config = dict(
    n_head=12,
    norm_eps=1e-06,
    rope_fraction=1.0,
    attn_scale=0.125,
    init_std_o=0.0,
    steps=6559,
)
Each number is 500 + 50 x the weight over its row's rms, rounded and kept within 0 to 999. Layers, rows and columns count from 0. Numbers have three digits each. The size before them is the row's rms in percent of the matrix's.

# layer 7 MLP up, 3072x768, rms 0.085, rows 2365-2390, columns 640-767
098:469467515607450398392599414545538542517538460501506507516474599498517543481498417523475514557454460462521468640430461535507443485461507570543433559493495502499546513483620440534515519486514560605526496466470515472423430373461480565567589441614501449522519488539519507547520506501423520521438542482464516517528560471479476570525507598422492473534594538558484443573494431520581493535505
077:451478514518521425525591451491536476487415469526448506524531515569509466525444555472503436439542531522582446488553526516538554498533397488517451462545450447585658443502416519475512534477553414517604442482535513476501618461494460599509466505512532518560442475467540501512505504468514452473430554445397412554516511473458502471515474522573606576511590515462527468540475451577473459384490
093:493568588509499512566515525507478545467572400600544610576485485496542543498458509527443526495447450480609587527461495451491587482471506452421485553507581542544560535525512533459555545576519495460514461561487454460527439539524458548507503466541545535478592552505475494538440434419541546541486520507510554541458521512529542466419525518479542474494475575529464459541499377586545364497546
077:465538458556492490556469471446519354488493512479554519548421576562540463518464452502416483488497442433484516442512496540544488563492469478519409492536578481555504555522500498493453510488471434528512523416536427533436531498509526533523498561564533444484452568546360407555554480483592525568521563519489476490505389466545503532552505478568567599496503430393529603506447480536527505497518
094:515494530510509478504470505570455575565509519547485491509508482486557519448446594527443515525543374518514490537577531467491530458462513565577442523518569418512416457500480522495562508465459566472580558460465564549551589479514498502536485434494405525620536469466556476557565481456515489479550375474429430449428531520499524546492532459561554554508529545428525531557527500593391434560446
107:473633487511507560430580491478451491533486444535451459497457535444407445469616459534548576507476415520513408513447538478544485561424524400598411493495549450584601479538535449480531514492484496463562395497556535517587547452458480510552411437499448536486416482417518507537444510542450469422546451510438536406486469444592518521596499471432568487505515523509540531512535444507433475440374
101:558541506506406536521496489503572555527537489452568583513524548564482491503531463425536546458572463554436485496434550486490508501563496521524452505568565470610451533461506509502545514408464513514468535464481426453460483536475515481520548543469510513571507555371555490591562480514570546426477530498538415583449451587419558542437490557493601578487496486467509513587436443521436560544537
107:480483427527500502467546513526576461513422438536510538506545496495512505528457583514451558526565491523499554533466533440486454613504500515464488470510447449491508544566338497501554495477527511504507414431505496461423492476480558493525483594452457504529454395493467453509558577465487400433493464456585546594551494390550501473512442471414528532473543550519486462468493475462488559497429
091:413574586431537520506415535521435579538624543485423475393433520506493531612487489465512470480457560516458495460583451487473528489504466532477474446516488464502425572536466402514517493439530567580519581560505539453466540530569554470408522507429562528414497617542580430505472575574481550428504448513446600445497365366501519482502563545504525521437551445562511503450538582532510519514617
081:616567504470496547559421536469565466499496513510472550495527535416487489462463489529484544453506518506618411510464589525486372531512533547569576429482506463535590476474511447511525477507499487502492492619432504455418536563499533559535398451549479539574425528446455470511432451565505536335509497508501459490451396480512432518484479613484580527519604464516492501559427443554435562500483
083:626487504557527562492444452470426580565488543502452558487485503477595513446467503441545383457523526491571544496564533527514466475523449541433554422427533475545438648521512507523564522434465423550526499534452544464535564496461602508501369529519567467525447486478513546453483424508389514520465487449475531495534390534437422472551483605505559513503539644463566459446458503450514534491509
075:537478540548425487496453533454438458489593476517503567397548575486476500422485473603589416430431432560555445431457500375538468412578526448413530526578560471479414424503476546528547607481593444454525538439503424458407492507539509435519549522595450489518504502532532571494584506458537475393554438357529546561349510529536558522510550481483521440478442415524474413507521453565468504546527
096:592478523546514563597412554560477539548398496447575509506468574524511564503516479504499575565424506490544469569514552495405551437477530426487552438495506564457399467531548436580507516500537508416581402542472513487497613522447507491505476560574485419479598588485526492550552443487429518485463526499507496455436545597578537529575569484466404526405534584539439436453424513472533437525529
075:577537519490584525506424483443453442533473492545430468547468411497469493488533630382523486454597426462488496476506426558400475474420475436507448541550498458531536495520516431431499502442467464469553477419551589502490441482523521414570545514476359470505517461448447491557476510483559457387422424422472501470539425491544666571555513545483505554526459471555423508493521519541383586570509
070:440503475474414460503433456488596527511472490542505569494517454499524424545465506506447628471461537579502517462493531516593582488565494539457420434454518574503502547457470448502536520489513608500519519507590539458501520489515434472473466487515492571479572513483420472557448578552550517561442541521520630418520542544520496522532480544476492483463513554467437527566436483535447540519453
109:499577474434518463538372570553450494518419495431519452521462520446581445512479500445480544552487556435494407539517427462537534492422501578389516396510477470453602458468473549388531478525400550460494524470495475537547513521519492552379451520513435485539497474539451484502482406470471572461583397537434447558409550474482481512459533560428503477523478594458540487520510423507528430447488
110:525506488484501478579540498510530460498508447493513528628497509474486479544436533453540520508469602603532499477424481527522470631481534589401491537600567587548410525503476508412515522497511487445430592499451520536525493403566577470538544472499516500571422512486497379617503541523419494587433461485502510483470526518564567464450478445489465394472507512454483501525526444503486555488452
099:450550484532532628493501562596459514557434515485515479401444509525454477521512482494550486448427527394467609480558519546537460410502452511473611502485510457446526483364538477429352433537461445515589454393516427510587405528574492479537483501452526472485413458516480530528503576494470427491493403529478560548523426465510495552418530615450575479433483503415477509649515559479477497574428
130:496467484464376417568416444549560467481569438548480568511481504468555497545490430489560406502532471429420424491566461505481399481535531514546479493487549584523475498536577460492495500525520508527537487501480496486467543508484511583410503478593463396470435454465502532470415591574513531550550564529488527524497484552485532467467481499545515464487525425449517514544438505540563566516460
072:515539480489421433503470497443538497521488474510487455458559444462479451509499563479470510365408558525465629513453497418422492488507490563437534517479429595520482468471509514462579465518404406554494514529487500529484443529547434547467485480453453529447551541439489516534532430531546481414464557516514460545573542524578497478523486518520536492460496399499431467634565581594536533568435
086:440515482537455585558523484530527492498487506534530448559539434440541546470580480470503465384579449432403476534490449488507531573410545547534552527510521447477519488513528464457522448640532573506501597573484464494467479542471439482484547482418559593489536542504499545496462518480560461476508463445476452423435562494468448538494449511534533531510546467528522503530491417493508493443464
111:582441505551510492484601480526531463475375490501504505490444477508466457482468550479465588520395523469490363446469436402583430457551427525487440522408485562459557553506408453511617576574453583472430503465500448491493473578477446550453585452577534437479487488533561475557567569490500496421433545568504576565481494547513535562430508519507529446535508479561549503577358492532623551514427
082:509446516550485533533541406501483515601451423457447484467558402534593473446492496496559589484507385508419500490578524513549492488431549450460468497515522461358439461510457484496511337508616515495450549499513488538474553543443405549487530529494619554479495474433444462521515441530547489433533561453415519479455500561411463512449483436548439528507495522442473427506518479500456501442556
096:520390479404544569444485528465522497530516571474498538482582447530482473502525516438540547519588569489518554538482506534483517553535555572477577436443591482514505475496465539438575498548474529559497470490502472508532450549512534551524498448499443625516486532539523492467391415391508542475476499510506474584498469457434500442488490474466617465500546427516554466504477500492511466469462
107:542438533517536581463561540491491460602467499498511470512562549451559578542449553494464599488511532405523486608523520530435499496532555617413594506479448504449537528524476412440480489541452551524470482454482498513575431541491472530497564569524570581483407532560441492524554545528547595435525376491422525539493453467477463493466514484389503420678452527618498424472456519456455469474461
087:561520444553495440501498643537512482620505527521514556527452513490486428475491513539539558474591577528497553523506510527476532615493500553523455457469574438562567536464501553450538526533552442535481386547521491485450520564573437395557449465423468521439479461523545479551551503486567525511464533522457458527499512539512481476529526518473385473533496525465606501585497527513408417470452
# layer 7 MLP down (transposed), 3072x768, rms 0.0241, rows 2365-2389, columns 640-767
105:515486479503532517511446488451573559585418480460515576472425440475528563498492555482434480465484554476478513506549480465474502544507418388529525564563505405455518508488574491492466471438528552440469473464427489464429485617557491502472514511440480486497343595503497552498515455464453461439518453531592595474465503417492543475430480528547568539520482501579519544447430601406542495503538
077:487515505515515579386417539559500527505504596542518524552506502540538517443458507488579500521592496472504588600504521598509458457504488520475569445511582502492428524551504512563534544487482550526443556553450444552455509557565553441520491494458431498435497537482455500485483493513490510540438526546615375519551461418428433485447475473438530530471460525530500605494462473431523510503560
097:477500503468542470517527531478548438480492484439539535567624541453446554470559452511451444529519460482443488499544485514496540542542484615556504449560563471468455474407574554545446380586502505437464523522526498474501497436403391544516518576558521431424510508461529473429542460542552417458525478538513506454407565484501532576544453517536494615505484506514518678483464519404505558550456
080:454420440540508504552487502554511620585514530439530511526516429443501518506441544498530509490549522541445546604550461531548527451632555549424479486593490499465507582605478462552526482469488509517506522543492435483424481484516604586491410477448514525510548535460581538503479482599491507543443528482566465556518487624450540450505532506484561365473476599521489458469514525464462497451505
095:443559468578524510528438480471493442546585450398508544541464488439329541471501458526467533527509553564523527540464530534464478564544491456564597524545510577475584549605543621520508509576504526596424443427486534480557442488512445508483448449568573511518412401492522491422425441477457464582460510572516432518479483424454544500543609463591539574498474526580518477516445477494488549538437
112:494448505591619463420517489496535531490495591564474469560485498556571560489620552455533430562470543498562541549450558493468557477545508489464462385542490455526522566433568503459439442509458438403554593542499437595533424538486553512573475503445453516480550486540555539519501482436455474538510612462530504453472493522527561473501475506474541455513456514575497512530479388453470438544493
102:406572478536512529561466478600589509502478478516525477473501583507510467498475475487510492451525552449514553452515580549444453577474500452474538446532570501567547486570574558505530574516541442527532491570463492503440465364447522458440482435530564489409482479457446383442520393553491498494554520477468447383584559441409398484462482451500432479441522516533460430548505417491486506492591
107:510438465488528514518441555517529469555476466470465446447523501473481515567648544411404511511441486416441527479595561501504531449523557519532557541373415541494539478465596509556513467540453570530500573477488488441560511492423470434492572503598592450519491410519495478529495437537419543445581571435544431449457530618504479572535442482543483506471502409482489498432504553538511538485516
095:452496459548496493466499506460625424475608554512559518601493535514602426431498494598525467452450466341563512523488580452536586523492500538571563536523465504561438538485620466445409512537456546518496533495450487629496552464560453539491507469522617491404468489496503501569548449564554464535550502452519489562457597529584499534535431480536499574505493514503444615513549454504512510518428
085:469510545598488465493448452456559551483494538494515540559494486527551514536492478520528606508451421430461549471473589465520548520432531461446498480447540560613469568447574423584440541521525382488560552469509476548506467514528444527564505492460483463541522515526538572515478446472465504535431573517456467536493565529587465498540438410528517544473576630581451542501529506478552475431589
088:574558529424386429506485542510526532439497617401476516479430452428506566533535404559540480474475447416519408569507347501459490594534536500525545601483567486570484469524610417521551511505561540460470564501560549548501511557439534532530516540455477548515468563541515513497449463588440618523530508450559517487527516528627490453480358473428437600599493445548517486534470461497548468402537
076:472476448481492451506489424467533507498486428494429480573583494498518569475501459514628477533518465512466454421512524630438487532406532435555485529530544530586498607513504432448502491457458513507465488578452590588430460437584553495374486473539431488454535427590427567493480467493520550571514565505418567468590396581554493518578476477534554581449555482446487459515520569526559445440501
098:461514471458447534489541451611543492489529453462530516396504464528543465537458519478483489463490498466446496479458472509418487481518579618445435489602489467463523458475572491555492593383520502486518503557552492435516449559629508547489482481553505534428540475449535549485496486535561501576548530430584550486502529486494491483452500469498498536529502538380546538534499480461550422446433
078:381540485495452475603520447488481518434589580523510539490481452595538444579440398588542565502439449435628469506450398516520346468474380447479422501437520513562573514565494455514429574489535559480505555562508505430551483504573505482412481493466443534502498569505543444490552495602523511565560488595467520603540511493523475498488483444513482544480566460385574422489465491544571544579473
074:455606398583511530542450587449522454452546607532435481468539515538483571395534547490575441521450485535427528524487473484461488449437465519518510548485533496531481601540453520400534575573513490474432566421418481463554415526511472441505573531519496458528452558417482513445562513534499492458575379506469333596533434508559491514470521412505523495625523424428453560554482496462505556555518
103:517504558502486484550551442515424494500411393456461449547526586547452416495477553478548476549508556529481488467494547549516508498520486508451522416501497562456473446471511432569507498510483530464558468552556480429529482415526469411564414547488535584523486533494558488542534468440485370530494449479556485470447502495456471461489425511546522636546498421429501430569525590436511432583604
113:395407559543517460447422439486478484531514589515502477462490423483473531446496497609483412474486387497440532498480558571533512444478540480492525463554478422496504458491400529581478476495542589529635547600537532545504465510398430587534552463481439461463514485448478544443482532566536402394540539463353557488589551543416533580565486551557567587526529446559554524500447540483505451595479
096:584454608440428451508442497510548503490535520518536469535517560505530515429441532495439563631505592484499507492516533432580524542529458464483434515422525470459516490499514582542516482436555577471581526556448502494531497474462425492616402495531444650569411484546431448484481576480552551563533498398556392519429412495444505526472515507518534465491510500432481515507484503541521454454594
114:448501593497591467460525554496470584449475478512527489519501482529515393543538567519525583545510523412470548366433449535480517500425478536435560470407387478512561493507467438504417500484481553471473489419541526524481548482477445528545426427520488524441400551411540511532546486474438488440466436452551514510585474478527469501486570558407580518427386587544557529460560577457444473471563
071:445479540552671501446442571549501430486432447444466521553576575512559527452460533574499486414515459459518464465465443509480463413517506440534444462479469390496498439433532569527457595523529500385466474469467448502527487534556564624532544484510482523550527532534597535549547527452496531521471482571532491506507535412504424566543458453420469432507559506522428468453511489465545507433480
091:506537450494456429492512534453409613480468506469489522447428509475509516566527478423497503583464502465546582534532560577410446485667515471481467455457477464478558524405443496524486500498559473487473451415479520527502434438545423487452529519444484508506503517475472433557472506468388570515464453507556418496565506428471516474529492482419507460471478562478489552479446651512552436484530
113:548501519502497582514468562469488487515460499624572469512578540471532515470520495405517476575511535561537561431487509436491412578501575431519565550456492457520562491555601503497535499450509547497578436553476550498496401509485570526518460490529502541463426434466441518388522510415566465555482468533444499524533471454519516571615530546520426551450565543464556530580454464567494432554433
084:513476430457516483532487610523485561511456517527508374494470560448461424494502540576464428453545490594459490473452551500445540440559513471466596461510554553523532479510474517475498545565500453466533517455529437544440413481569474522607539555465461502502567572483495522495451497537518517543513477486669431488539592525543442441521458455504557541559507462540504518477482518576495579488547
099:518515421537545500510489573496544579425479564500526497471545489511507429579490471573490465605411481491521488462584471564468526430486531559452549539515433428477507501485440553555379399514486483508460441529529509485625498456423470466478443517473501379540489513519545549512475584611478519468606437467545469496434510560444525454499581486529497504594566497543446535453501482497482453515506
101:462559543504428448468557515454540456459488506493520608552463509427402502529494519446524544532521530584544551427439419454495556479535498506538534438508522518605470466476513590473532493470494427557488541603520523481504610518452505599562458432468443489457551498361490484526470453539458397473469637514552457531523510475477467408521511445551540507478503458467507470512606584570547479470452